Each number is 128 + 24 x the weight over the matrix's rms, rounded and kept within 0 to 255. Layers, rows and columns count from 0.

# layer 6 attention value, 256x256, rms 0.0486, rows 43-63, columns 128-191
[[113 138 158 130 148 151 154  77 119 118  73 161 180 132 123 182 142  89 129 119 140 126 173  98  98 140 102 116 135 108 162 113 122 123 178 120 145 127 109 126 148 130 126 103  91 136 103 108 162 134 134 130 111 122 127  74  98 135 166  91 141 117 113 112]
 [130  95  79 126 138  89  68 116 138 135 145  99  98 121 142 113 132 104 151 160 161 133 155 120 135 114 138 132 119 104 125 191 121 146 132 121 109 169 152  92 141  98 136 122 135 143 141 157 163 140 141 130 140 159 100  96 172 112 106 139 137 118 147 154]
 [139 155 122 162  97 117 149 153 112 110  96 153  89 113 132 112 127 105 143 119 141 107  85 120 113 142 101 163 124 163 127 145  90 158 129 129 149 139 110  97 142 122 111 130 153 127 119  93 118 116 119 145 155 125 145 156 147 121  96  97 134 128 130 125]
 [122 106 130 134 131 112 123 120  91 157 137 140 139 129 179 136 140 137 134 153 104 106 135 123 143 155  96 109 141 140 105 141 123 184 109 128 154 179 131 148 143 126 107 109 112  84 126 132 106 175 170 111 121 118 155 141  90 153 123 129 120 128 143 109]
 [105 134 126 118 110 103 128  96 108 142 129 155 154 115 145 187 144 126 140 201  91 119  95 127 111 104 139 143 111  75 162 111 149 181  85 126 141 156 135 136 109  69  94 162 131 172 152 118 195 139 126 127 111 107 153 118 121 146 138 156 117 107 130 154]
 [161 153 142 107 112 134 137  69  99  79 148 139 137  86 112 141 146  93 151 108 149 140 136  97 119 152 129 148  96  94 131 109 122 119 103 123 111 118 120 149 147 127 133  88 157 194 116  99 114 126 165 104 138 103 136  73 143 125 112 151 153 144 110 126]
 [104 110 139 132 131 106 175 122  91  65 133 134 131 143 162 180  82 137 144 130 132 111 134 132 103  88 121 114 142 116  84 133 128 183  96 118 135 124 111 129 125  99 108 169  95 177 161 147 113 111 116 162 172 120 115 125  84 153 178 119  86 164 113 143]
 [118 113 105 178 136 108 151  99 146  90 100 148 180  79 128 125 122 118 147 143 132 142 161 183 140  94 169 181 103 133 125 120 111 144 125 114 158 113 138 114 113 125 172 141 160 169 122 140  92 134 174 104 102 156 109 124 129 103 122 119 145 139 151 104]
 [138 119 119 193 100 144 115 134 105 111 104 160 153 130 118 148 132 123 109 149 105 115 139 121 101 111 123 128 119 109 123 169 122 110  77  80 129 169 110 121 128  99 143  93  90 102 157 134  90 117 124 114 133 182 152 148 163 175 137 130 160 153 151 119]
 [ 98 155 137 162 130  99 148 109 135 119  87 158 151 102 140 112 137 157  83 136 135 114 133 126 162 117 133 107 144 150 156 144 155 154 150  89 156  81 173 157 124 140  76 139 137 136 122 101 143 153 123 123 120 101 120 135 152 132 114 123 164 145 123  91]
 [ 99 123 140 134 140 119 156 114 171 137  92 133  95 118 129 144 136 110 148 118 134 123  99 138 161 142 142 107 140 133  94 123 154 103  85 153 118 116 134 119 103 123 101 105 166 100 159 108 120 119 114 135  98 134 154 113 117 114 155 165 103 116 164 105]
 [145 138 125 123  99 137 138  86 125 127 106 137 148 187 148  74 123 112 146 121 112 140 145  74 139 107 119 105 133 119 131 124 105 158 124 115 114  99 125 130 102 102 109 105 104 134  87 107 132 146 118  87 163 129 138 114 158 156 108 129 112 141  95 105]
 [109 134 140 128 130 152 116 123 155 103 117 158 141 136 138  74 118 132 135 114 172 118 128 117 140 120 140 132 148 101 110 131 117 146 166 109 167 154 121 146  90 160 142 139 117 149 117 142 131 173 115 140  92 107  97  79 148 173 129 125 148 105 125 127]
 [124 129 143 141 139 118 144 134 147  97 147 166 109  94 152 130 123 139 130 109  82 147 132 119 139 130  95 174 112 139 115 131 142 149 127 141 136 111 110  96 101 119 123 124 137 137 169 125 126 129 145 121  89 131 185 136 140 124 103 140 110 119 162 149]
 [100 150 101 129 152 117 104 123 132 158 141 118 126 103 133 115 122 115 153 106 119  81 159 117  77 104 146 113 110 121 119 129 172 136 122 155 151 119 140 102 106 120 131 116 111  93 166 129 153 130 137 155 124  92 137 121 111 131  69 138 118 122 111 161]
 [109  95 134 143  98 118 129 148 160 125 134 129 136 138 131 132 130 140  92 149 138 159 127 123 161 168 152 140 118 130 158 142 104 152 101 161 108 143  94 163 161 126  95 110 178 130 124 129 101 122 136 107 154 114 137 141 106  95 108 128 124 159  75 144]
 [147 138 194 126 113 156 150 106 101  90 129 123 135 147 168 123 102  95 135 183 128 142 123 131  76 114 138 125 133  97 131 148 135 166  94 126 127 130 140  75 130 149 142 124 129 148 131 107 127 140 155 121 143 107 130 119 127 116 143 134 119 129 156 130]
 [115 136 132 150 141  89 128 149 132 122 150 141 123 129 148 141 128 134 149 151 165 126 114 136 169  96 127 116 134  76 107 125 155 129 117 175 146 117 121 132 125 121  81 127 134 138 161 139 182 116 133 106 116 183 162  95 116 119  91 106 135 147 124 143]
 [139 120  40 127 193 124  90 108 135 141 116 127 124 131 125 122 134 130 172 120 138  97 116 108 106 121 143 118  96 147  77 152 164 123 160 165 138 141 136 142 117 139 106 109  83 146 128 125 115 112 128 134 150 164 135 139 175 152 162 115 195 111 104 115]
 [122 152 106  90 164 124 137 156 130 146 141  83  83  99 119 131 146  91 129 132 112 127 133 131 133 102 140 141 130 152 134 150 121 148 169 126 100 114 181  84 145 111 145 178 146  93 118  90 159 150  95 132 169 139 161 157 140 151 123 145 165 114 161 140]
 [107 152 161 183 119 106 100 101 154 126 118 147  81 117 139 145 118 123 124 114 133 118  98 191 176  87 175  96  90 122 103 132 143 149  93 108 110 132 142 107 133 110 160  96 101 148 155 116 134 129  85 127 128 121 112  91 129 106  88 112 110 156 127 135]]
# layer 6 attention output (transposed), 256x256, rms 0.038, rows 43-63, columns 128-191
[[138  86 120 164 144  91 111 169  97 152 168 140 119 102 130 122 162 137 125 136 150 122 115 153 133 105 133 163 135 110 117 134 135 158 180 159 161 139 121 137 134 128 137 149 158 137 101 168 131 131 123  98  90 136 133 170 103 138 100 114  71 140 132 145]
 [125 147 134  94  87 120 109 160 144 108  99 169 111 112 101 102 139 137 157 117 109 108 114 133 103 146  89 115 111  98 156 108 121 125 123 120 139 137  95 105 126 115  97 152 114 119 145 116 145  96 131 158  94  93  74 121  77 108 115 108  85 177 150 119]
 [108 132 116 130  86 117 107 173 106 129 112 125 160  91 111 126 145 149  95  89 131 124 148 105 117 169 111 119 131 171 165 124 111 125 123 108 153 124 114 126 110 109 143 134  97 142 173 135  99 122 171 125 111 119 170 102  82  91 126 156 119 100 206 123]
 [140 117 129 142 129 114  91  93 121 122 123 100 177 108 113 120 157 135 106 107 142 158 148 121 139 132 133 117 144 134 129  88 139 114 145 146  85 112 113 140 136 143 139 142 111 140 121  44 143  93 105  86  98 135 139 117 139 165 131 134 125 112 155 142]
 [132 153 140 136 155 138  95 142 125 165 171 139 149 143 121 112 127 165 120  89 121 116 131 118 118 108  90 122 121 145 151 143  85 116 163 149 145 163 170 131 141 104 148 140 134 139 130 126 110 146 133 101 100  95 126 116 110 129 125 143  93 129 100 123]
 [121 108 178 160 135 142 155 155 152 143  79 124 117 125 170 147 120 104 125 162 133 118 119 158 124 102  91 113 162 157 123 165 101  94  91 146  98 145 112 155 123 136  92 159  81 111  84 147 114 136 117 160  83 133 121 131 106 101 116 141 109 106 131 119]
 [155  94 113 133 132 137 153 150 167 172 114 143 134  78 109  81 176 142 165  96 136 139  85 145 178 200 158 113 112 125 126 154  86 164 158 111 140 113 124 160 176 165 139  77 158 116  98 106 103 154 131 100 119 156 176 129 132 154 116 120 143  57 108  93]
 [150 117 145 122 158 143  85 150 158  88 171 154 136 175 153 164 111 109 132 140 139 132 122 114 158 150 117 102 119 143 109 151 126 129 128 114 179 127 162 169 116 165  98 107 113 108 156 127 132 138 119 109 169 155 146 106 135 119 162 113 114 157 130 158]
 [139 120 132 103 112  98 159 113 101 149 159 107 105 130  68  98 160 145 138 131 113 129 117 106 142 131 142  85 147 120 158 131 119 130 145 139 144  84 161 149 176 100 119 153 132 148 138 117 114 137 129 113 140  88 109 153 120 150 164 144  80 167 141 137]
 [131 104 111 125 171 167 118  99 107  95 170 114 155 131 158 171 152 136 129 114 115 143 124 128 157 140 114 143 110 130  79 128 113 138 140 110 117 144 101  95 129 124 154 137  81  94 116 117  86 125 142  87 129 127 124 125 125 132 141 130 116  97 106 129]
 [133 144 131 110 109 120  89 141 145 114 142 122 131 141 123 126 147 121  97 138 156  89 117 170 119 144 110 116  80 131 137 131 131  92 121 108 107 131 169 125 117 153 152 148 110 140 125 140 126 139 115 153 131 130 131  75 133 134 100 123 128 128 141 156]
 [ 88 123 122 152 138 139 152 128 146 105 147 131  93  75 122 119 152 112  99 114 106 119 120 158 137 143  90 140 146 110 177 133 134 100 100 142 150 139 127 155 125 118 143 151 112 155 145 167 119 113 118 140  86 133 109 117 125 139 126 102  94  99 166 162]
 [113 121 157 123 116 175 136 111 135 117 115 107 131 134 127 147 113 172 112 107  92  97 130 104 147 127 143 122 130 151  94 143 159 167 152 182 125 114 131 140 157 145 126 129 147 104 135 142  93  99 136 115 163 168 108 110 103 179 148  89 131 123  66 135]
 [137 127 108 136 109 140 134 156 139 123  96 104 142 184  81  77 116  96 114 112 155  90 113 117 134 110 137 143 128 112 113 113 106 161  95 144 113 157 145 119 117 145 121 157 112 110  88 123 137 165 109 143 128 129 114 132  81 148 148 146 138 142 152 113]
 [166 133 167 110 132 128 118 107 130 129  92  54  79 105 122  77 108 136 115  91 161 124 105 174 108 119 147  99 142 118 110 122 112 113 123 140 135 129 133 119 143 146 146 125 126 110 111 142 124 118 122 136 123 121 144 116 126 153 156 116 114 122 135 103]
 [108 138 136 132 114 119 138  88 109 145 171 136 102 131 166 147 125 114 143 141 130 117 157 110  97 149 105 127 109 136 116 115 130 106 133 137 115 120 107 129 122  91 135 125 110 137 110 124 108 105 156 171 141 128 139  94 154 125  83 146 106  93 210 152]
 [124 131 144 104 158 123 119 113 140 128 205 169 128  98 128 162 113 100  92 110 126 144  72  80 134  99 139 150 118 163 128 120 109 115 126  90 107 148 136 143 138 128 140 175 120 123 140 115 140 131 163 124 135 137 107 109 125 164 155 150  97 114 175 129]
 [165  93  83 113 137 109 145 126 125 155 113 140 131 126 101 123 156 194 160 108 123 160 111 172 133 156 121 140  97 146 158  92  86 124 114 108 195 140 113 152 128 148 130  92 124 130  80 160 121 163  74 104 124 106  99 113 103 119 166 148  91 129 140 116]
 [154 122 170 119 137 156 115 180 129 116 136 133 146 151  92 178 137 144 103 190 143 125 103 149 148 151 152  80 153 108 170 128 110 143 139  98 107 101 104 110 139 108 157 130 142 127 140 139 105 115 110 180 160  86 107 142 102 114 145 111 100 157  96 156]
 [118 132 133 138 108 156 131 171 154 128 122 168 124 127  95 155 115 166 134 138  98 128 108 132  83 126 117 122 126 107 144 130  72 149  74  96 119 127 140  95 119 142 116  96 126 132 137 149 106  65 171 165 134 125 108 121 102 127 113 154 130 123 150 119]
 [ 88  84 134 118 110 114 137 199 112 128 156 118 103 119 116 146 142 110  89 131 111 155 166 132 122 147 117 143 129 147 152 139 120 118 160 152 145 106 122 170 145 153 137 113 113 143 120 122 126 127 154 116 122 117 119 124 133  87 128 140 141 131 118 107]]
# layer 6 attention query, 256x256, rms 0.0485, rows 64-95, columns 128-191
[[148 136 128 139 115 110  63 127 139 129  95 118 152 120 142 121 114 161 129 140 174  88 115 121 103  93 140 128 122 139 136 121 135 144 115 152 111 150 127 109 138 160 101 140  78 116 124 121 106 140 111 134 112 109 140 121 155 102 113 146  82 154 108 130]
 [132 145 107 133 120 118 165  68  79 164  93 114 125 126 154 105 134  49 156 119 146 164 135 110 169 133 126 194 111 173 116  97 116 156 154 137 135 112 103 133 148  71 123 172 136 105 114  93 193 125 137 137 116 149 113 152 165 140 108 117 164 109 129 143]
 [162 152 118 136 116 135 131 145 163  96 104  97 141 116 118 118 149 151 139  98 163 106 114 110 123 140 155  90 147 149 153 128 152 128 151 106 126  96 121 167 115 139 147 118 138 100 159 177 133 141 128  86 143  85 126 116 104 146 102 145 105 102 126 113]
 [102 136 133  96 137 122 127 134 162 124 120 107 138 136 112  78  86 166 114  99 127 137 103 155  78 134 156 174 104  97  94 126 165 135 122 134 122 118 167 146 128  88 149 136 103 115 108 135 140 103 144 144 140 109 137 173  98 106 130 146 139 140 125 114]
 [119 166 114 141 189 129 133 131 115 154  96 136 149 119 154 126 118  96 118 129 137 115 100 133 141 139  58 142 137 122 137 123  79 117 119 114 120 134  93 134 134 144 129 142 123 120 119 129 133 140 166 113 108 151 139 111  78 112 109 111 156  93 155  90]
 [158 174 153 106 140 148 127 194 160 144 149 130 136 133 111 118 133 164 103 107 127 116 134 136 137  85 149 143 133 103 148 119 104 153 165 116 119 120 127 151 104 186 103 144 102 139  85 137 149 118  96 102 157 146 149 122 143 128 165 102 128 132 125 118]
 [116 144 136 116 113  80 126 124 107 133 126 143 132 121 111 132 132 149 124 140 102 142 140 103 124 113 126 143 135 117 118 129 121 115 133  96 131 119 156 118 142 158 131 158 133 100 171 142 148 137 142 122 108 110 167 126 151 137 125 150  94 137 109 158]
 [106 125 162 133 158 134 143 125 138 146 125  94 126 127  82 124 102 151 103 109 168 114 104 157 146 122 120  81 123 120 129 159 136 107 140 136 133 142 129 141  87 154  75 131 173 121 147 109 112 111 112 139 136 105  91 101 136  92 138 149 110  92 125 132]
 [118 126 136 142 181 122 138 153 119 144 134 167 118 169 142 148 164 127 133 110 128  94 138 143 116 123 142 137  80  80 102 136 178 163 134 106 150 102 103 154 100 141 128  99 162 120 126 122  86 115  98 146 157 119 124 145 155 133 137 131 189 128 134 106]
 [144 105 154 106 164 132 115 136 168 110 175 116 120 146 122 139 140 153 121 126 124 132 115 127 128  82 119 171 155 118 153 107 124 111 143 119 109 121 166 120 159 106 124 143  95  90 136 123  96 107 112 114 130 111 142 139 173 115 132 134 115 114 133 120]
 [115 177 144 106 145 168  84 127 124 140 134 163  92 124  97 148  79 116 124 132 134 141 144 101 125 110 156 168 154 137 144 128 133 136 138 134 138 192 122 122 137 131 120 115 136 149 150 135 108 130 100 123 157 100 131 130 173 129 121 144 107 124 126  89]
 [154 153 139 114 115 115 116 138 162 124  82 134 127 142 140 127 111 125 136 147 107 114 157 129 114 101 162 140 148 102 130 133 147 124 158 121 124 120  94 143 117 166 140  77 173 132 147 120 142 159 112 139 141 118 105 140 149 138 148 129 140 103  95 119]
 [ 70 112 114 138 140 132 153  77 119 137 139 122 129 139 134 128 103 141 108 134 116  77 143 139  98 132 125 155 107 143 136 103 150 120 120 138 126 122 161 127 137 130 165 135  93 126 138 112 163 139 107 102 111 148 111 109 139 128 116 108 171 114 134 129]
 [ 95 141  90 156 103 113 152 115 148 119 113 150 104 165 120 104 109 117 139 161  98 159 140 119 137 142 109 123 122  89 111 149 111 123 111 122 137 130 104 133  99 148 161  81 135 157 134 144 184 138 157 117 142 156 123 120 141  94 130 145 143 125 113 119]
 [120 159 138 122 124 126  93 107 100 118 146 139 137 130 122 147 128 153 127 148  87 123 131 152 105  94 117  99 123  83 137  99 139 132 131 105 141 166 163 129  92 130 145 136 165 126 133 155 115 146 101  83 137 138 122 141 149 129 130 161 107 107 111  98]
 [152 140  75 158 153 136 144 118 128 159 118 146 133 111 132 138 138 170  95 128 132  98 139 146 172 113 146 133 103 125 144 139 146 114 107 110 155 166 138 168 123 154 109 119 194 133 166 115 121 148 160 146 141 154 115 128 126 116 148 115  91 127 155 127]
 [121 113 118  94 127 117 166 139 135 137 147  96 106 177 100  79 125 132 159 107 103 112 122 128 145 161 120 137 108 135  89  98 119 111 133 141 144 129 179 147 148 113 118  90 130 133 129 137  90 121  89  88 153  93  87 187 105 156 153  79 144 119 136 122]
 [111 123 121 109 103 137 163 133 138 124 143 106 104 126  89 116 154 168 129  92 114 144 101 124 137 115 154 158 123 126 155 123 119 170  88 103 133 117 187 158 135 118 138 114 125 125 147 144  44 139 112 109 111 155 149 147 111 135 152 186 115 113 148 149]
 [108 115  86 150 136 196 146 128  97 151 145 136 136 137 106 126 186 143 146 124 139 143 124 134 139 160 125 132 123 135 104 113 157 171 120 124 117  99 113 149 139 126 127 110 123 109 147 150 125 120 134 151 156 113 114 131 122 128 180 120 138 135 114 123]
 [127 123 126  86 130 100 105 135 162 103 108 103 106 141 140 128 117 167 139 126 153 143 137 139  84  73 129 123 151 128 136 115 101 133 107 115 111 145 128 139 126 165 112 142 136 113 120 106 135 113 180 129 122 111 137 124 112 119 176 143 132  76 141 125]
 [137 114 123 139 143 124 102 125 128 118 127 123 134 138 121 118 132  99 160 133  88 129 133 108 111 132 102 124  96 114  99 140  88 127 104 115 149 122 132 118 155 106 150 102 110 160 136 103 131 150 129 121 104 148 164 145 127  91 138 167 117 128 153 142]
 [154 170 138 153 112 122 133  99 122 109 134 138  76 148 111 146 161 128 141 139 171 125 116 139 122 178 102 126 137  73 119 163 118 123 108 165 144  69 142 142 127 122 159 121  97 154 132 135 120 129 114 107 160 147  71 185  99 110 118 122 147 120 114  73]
 [152 196 121 120 106 129 131 138 103 139  97 103 106 114 108 134  97 130 124 110 145  98 150  80 146 159 142 174 162 143 136 140 114 135 151 144 124 147 140  84 143 130 130 109 118  94 152 130 131 147 139 142 136 129 159 142 169  76 129 124 147 128 112 148]
 [128 156 176 102 130 141 140 153 114 158  94 140 101  88 121 132 158 128 141 126 158 150 147 137 114 144 142 117 116 138 113 132 158  97 114 144 165 146 121 128 126 169 152 114 113 147  61 109 150 133 123 128 111  97 119 128 136 134 100 103 111 101 145 138]
 [108  89 127 166 125 114 149 128  91 122 128 119 163  99 130 117 191 123 153 102 126 133 113 109  99 148 138 127 159 136 155 124 127 132 113 115 125 114 128 120 156 152 127 156 104 151 145 188 133 133 113 152 139 109 136 152 118 156  74 127 124 128 116 110]
 [116 155  71 159 127 139 139 114 128 140 169 129 142 162 131 142 121 132 136 196 152  73 132 148 149 139 140 110 132 116 119 120 139 144 115 133 136 115 150 100 146 118 210 103  88 144 124 128  93 114 117 140 163 128 120 159 107 125 151 148 123 129 122 151]
 [117 126 113 148 138 114  98 152 132 135  66 110 123 110 102 174 146 123 121 124 151 126 144 148 149 140 112 171 141 163 136 134 118 116 144 120 138 111  91 150 131 105 141 101 126 149 125 127 112 134 113 141 161 173 118 120 120 129  98 123 162 144 123 109]
 [154 103 110 141  99 121  93 139 123 138 139 123 147 108 115 118  96 121 146 114 148  97 135 123 134 136 140 110  98 118 118 105 133 162 105 130 117 131 171 112 134 122 124 117 162 103 106 124 135 127 149 123 142 156 147 103 149 137 134 169  96 129 184 120]
 [147 122 108 103  97 133 132 118 105 165 105 149 120 113 129 159 137 128 153 109 157 151 102 152 124 113 114 160  99 145  74 130 122 144 178 163 118 119 110 165 102 148 140 131 134 115 118 127 160 129 140 157 124 129 101 150 185 121  82 126 115 130 119 139]
 [191 148 132 114 105  99 108 142 170 143 141 160 161 128 138 135  96 111 165 152 114 105 130 109 125 102 171 107 148 136 113 168 132 128 136  95 158 143 109 118  94 125 120 150 131 121 133 102 122 162  60 114 156 116 131 123 151 141 103 144  75  96 108 142]
 [168 134 100 126 139 126 137 147 143 113 101 129  51 136  83 140 125 132 121 148 121 140  98 115 102 121 127 107  95 110 144 146 123 145 141 171 159 117 136 101 145 151 138 124  98 103 118 147 100  97 118 108 118 132 117 130 131  99 198 145 104 125 147 146]
 [142 138 108 132 154 136 142 154 136  95 116 149 167 166  96 140 186 110 108 123 115 152 165 116  88 157  92 102 113 139  85 157 117  95 147 124 114 115 121 117  86 124 103 107 114 166 111 119 118 124 152 129 138 120 135 168 118 165 141 119 132 165 154 157]]
# layer 6 attention key, 256x256, rms 0.0487, rows 64-94, columns 128-191
[[145 140 120 150 144 130  95 134 125 115 139 135 128  94 156 139  99 131 159 127 164 106 152  97 121 152 112 121  72 161 116 145 127 107 155 120 142 130 110 175 136 144 130 113 106 150 125 148 143  85 140 110 134 135 151 127 108 136 110 132 157 187  87  95]
 [ 98  94 121 119 118 125 154 117 106 123 102 117 137 127 107 141 152  95 130 109  85 161 116 129 136  87 103 140 139 162 141  94 149 110 114 117 122 119 126 107 156  73 122 143 133  93 160 133 148 135 161 162 121 113  96 117 126 123 203 119 117 144 129 110]
 [122 146 126 111 116 107 141 145 148 112 164 113 104 158 165 142 123 125 144 104 121 128 109 151 151 186 138 120 131 159  78 155 125 110 153 100 159 142 127 126  67 137 194 112 120 138 129 142 141 131 139 127 123  84 154 126 100 137 109 121 146 116 144 122]
 [ 89 147 126 114 138 140  96 131 145 121 120 136 136 145 130  77 117 110  82 135 123 124 151 122 142 108 129 141 110  72 158 157 154 124 142 126 125 113 141 126 166 162 140 115 113 103 145 130 171 122 133 147 183 121 104 166 145  92 104 144 133 152 166 132]
 [154 133 165 130 151 147 107 139 126 140 125 140 151 153 131 144 152 131 137 110 126 147 115 147 112 134  63 152 157 133 143 143 128 127 142 118 111 116 186 110 151 110 111 129 141 102 153 141 116 149 157 121 151 139 128 132 119 146 122 120  93 116 163 121]
 [170 159 123 102 135 141 104 149 152 211 116 109 126 137 144 115 115 173 108  76 167 118 136 131 156 135 131 103 147  99 173 102 159 145 148 131 137 131 125 118 152 146 130 113 137 124  83  77 123 134 106 122 122 159 123 148 100 123 136  68 157 125  82 139]
 [141 124  98 127 161  83 132 134 111 132 131 117 123 132 140 129 159 145 161 160  99 162 119 147 144 106 162 134 118 157 172 114 139 109 128 125 135  97 120 149 153 124 128 150 125  97 146 138 142 159 115  92  94 128 110 171 145 133 120 158 104 156 124 163]
 [129 140 146 124 140 142 139 144 126 128 105 114 133 130 112 128 127 149 129 136 103 115 144 171 117 117  96 136 156 144 133 154 128 139 125 118 162 160 101 129 114 153 133 136 140 122 121 116 129 113 124 144 139 185 133  98 132 102 154 126 143 134 117 163]
 [179 143 125 136 166 128 139 141 102 124 145 126 111 150 155 118  89 145 146 128 175 103 109 116 115 126 133 103 103 111 121 144 138 156 132 129 167  60 119 151 119 116 158 157 135 105 103 142  89 119 113 129 132 133 105 135 133  90 125 124 158 102 128 112]
 [148 154 131  81 131 126 108 168 101 126 136 100 139 166 106 137 115 137  98 137 177 131 145 106 125 152 130 140 122  82 143 146 130 130 115 146 111 125 153  54 122 132 116 123 116  90  66 147 131 164 123 130  94 140 166 159 144 136 126 124 145 166 139 122]
 [124 135 116 101 116 114  53 176 122 112 110 156 137 117 150 144 132 140 105 172  89 135 171 115  99 122 127 116 183 124 108 131 113 133  96 162 141 162  82 132 147 114 136 118 129 123 129 158  67 123 130 133 117 167 133 125 126 125  99  83  97 144 144 176]
 [137 141 115 116 113 122 130 125 160 114 125  57 143 155 123 132 164 169 156  92 158 114  99 159 128 126  93 116 122 132 135 114 143  94 116  88 130 119 100 147 110 106 126 122 113 137 119 135 119 137 168 139 152 129 116 112 128 105 129 121 119 126 110 119]
 [157 141 137 121 139 153 137 124 129  98 113 136 115  86 147 130 108 113 138 128 111 135 125 112  97 117 149 135 103 152 146 102 167  97 136 112 125 120 115 121 145 146 131 143  96 119 121 127  96 133 110 119 107  87 126 136 103 134 111 144 141 119 162 121]
 [ 91 131 120 144  76 115 169 160  99 115 120 135 100 124 139 106 104 146 130 132 101  99 134 110 155 142 109 111 127 141 129 102 141 122 132 152 113 118 139 106 128  95 114  93 148 148 137 110 172 144 113 131 133 131  84 155 162 138 164 152 131 139 106 116]
 [133 143  84 107 131 106 104 112 126 106 154 155 121 131 158 131  89 120 116 142 111 150 155 115 123 118  74 105 112 116 128 127 142 139 150  96 143 129 113 113  71 146 156 169 166 153 126 126 145 107 102  76 154  77 104 132 132 142 120 120 132 126 104 166]
 [140  91 129 144 114 133 133  92 127  81 144 146 145 121 147 139 129 130 114 156 144 151 144 125 139 138 119 137 117 126 136 107 141 104  97 148 140 130 113  82 119 125 108 155 151 170 150  95 130 107 132 140 146 122 162 109  87 132 118 133 153 140 143 131]
 [ 95 137 105 132 126  99 152 175 131 121 141 126 136 133 131 112  83 128 135 110 145 114 157 160 128 136 135 144 140  84  90  98 124 131 115 160  94 111 157  96 136 112 149  82 112 113 139 148 128 159 113 143 121 122  95 196 123 117 142 105 139 100 139 123]
 [109  93 142 161 167 156 131 106 133 115 118 134  99 117  86 151 136 109 105 144 173 139 144 134  97 173 142 156 101 127 143 125  93 134 136  98 108 122 147 131 123 176 154 105 156 132 128  97 129 139  99 138 115  87 112 137 123 135  80 156 148  82 151 124]
 [134 127 160 143 147 182 121 139 106 159  92 100 149 138  98 139 138  95 101 140 149 125 132 134 150 136 143 125 126 102 135  88 153 122 154 130 111 123 147 113 165 127 109 102 103 117 132 126 126 149 118 192 184 141 145 135 137 130 147  97 158 125 152 101]
 [ 95 143 125 124 101 117  98 110 143 141 133 130 129 135  86 160 111 125 128 150 100 174 141 107 134 111  96 145 131 112 142 149 114 116 140 137 136 136 143 131 125 137 149  89 154 109 127 115 116 113 178 121  99  94 113 120 128 108 152  92 102 119 134 162]
 [167  96  88 157 118 143 131 135 114 113 130 139 110 124 110 121 119 139 138 129 161 132 119 160  98 117 128 160  82 137 149 127 103 148 138 108 153 106 121 121 102 100 123 160  95 172 156 111 127 149 129 113 132 145 122 178 100 101 120 150 140 112 119 105]
 [121 136 137 147  75 118 160 120 122 128 118 103 167 180 112 132  92 152 130 123 139 109 118 136 120 158 127 139 184 100 135 126 152 152 116 140 120  84 122  99 113  97 119  68 137 105 137 122 115 132 108  95 195 141  89 174 131  90 123 128 141 143 135 155]
 [129 162 120 146  90 131 138 134 115 126 122 113  92  97 100 132 106 136 136  86 120 144 153 118 136 101 115 160  99 128 157 159 137 144 176 127 104 152 151 133 135  96  75 144 125 185 136 108 141 122 111 111 120 137 161 150 164 123 130  92 138  95 135 163]
 [114  98 129 152 133 142 159 145 116 112 130 151 105 120 153 171 124 118 127 116 116 113 101 148 174 119 113 100 151 162 168 112 161 148 113 136 129 118 116 115  95 145 109 109 137  99 141 115 118 145 138 127 105 142 133 146 150 176  96  82 130  89 120 109]
 [116  94 111 129 127 151 138 107  87 122 111 142 147  97  90 153 127 102 114  89 131 125 145 169  90 143 130 105 128  75 143 141 132 118 131 116 108 125 127 120 127 136 142 117 149 136  99 138 102 131 137 159 128 129  99 164 174 154  95 104 121 151 127 120]
 [135 135 133 125 146 145 136 175 123 131 111 106 161 102 119 151 116 139  82 115 164 119 138 131 125 125 125 115 124 107  91 106 125 135 106 114 104 121 127 127 161 142 174 174 125 120 145 139 147 133 158 122 128 110 107 154 139 176 117 102 175 122 119 156]
 [139 112 106 125 117 122 152 133 126 121 120 144 158 130 124 155 144 131  91 104 124 156 124 154 131 133 118 117 133 120 153 141 114 118 116 129 143 141 106 143 108 122 135 103 119 187 137 122 140  86 141 131 137 131  86 107 104 141 106 122 115 142 145  89]
 [116 111  96 136 111 145  94  91 140 119 122 147  98 115 142 137 106 119  71 127 136 154 131 166 137 121 128 122 116 119 166 123 122 189 130 116 150  88 130 128 144 101 136 140 114 124  89  84 113 108 111 155 144 136 145 131 156 157 138 125 137 120 133 116]
 [149 103 120 135 106 153 172 117 105 160 108 103 150 129 113 146 176 100 112 121 113 133 104 146 124 100 118 137  90 133 123  82 140 102 129 121 133 109 114 100 126 131 165 117 117  98 144 141 157 100 104 133 124 106 140 104 125 119 162 133 137 134 132 102]
 [141 168 120 109 104 112 109 136 135 162 146 135 113 150 150 118 127 135 132 110 115 156 137 127 122 131 119 133 109 161 114 140 159 163 128  95 134 128 128 140  96 126 130 149 124 170 123 111 135 104 128 118 134 154 114 150 117 133 119  89 107 102 120 155]
 [138 143 129 135 148 133 104 128 121 122  83 137  86 130  90  94 139 120  79 124 150 120 122 108 121 145 126 108 115 131 113 137 142 153 113 122 135 130 133 101 104 146 141 124 114 109 116 171  98 107 142 130  87 106 162 155 122 173 139 129 143 138 101 105]]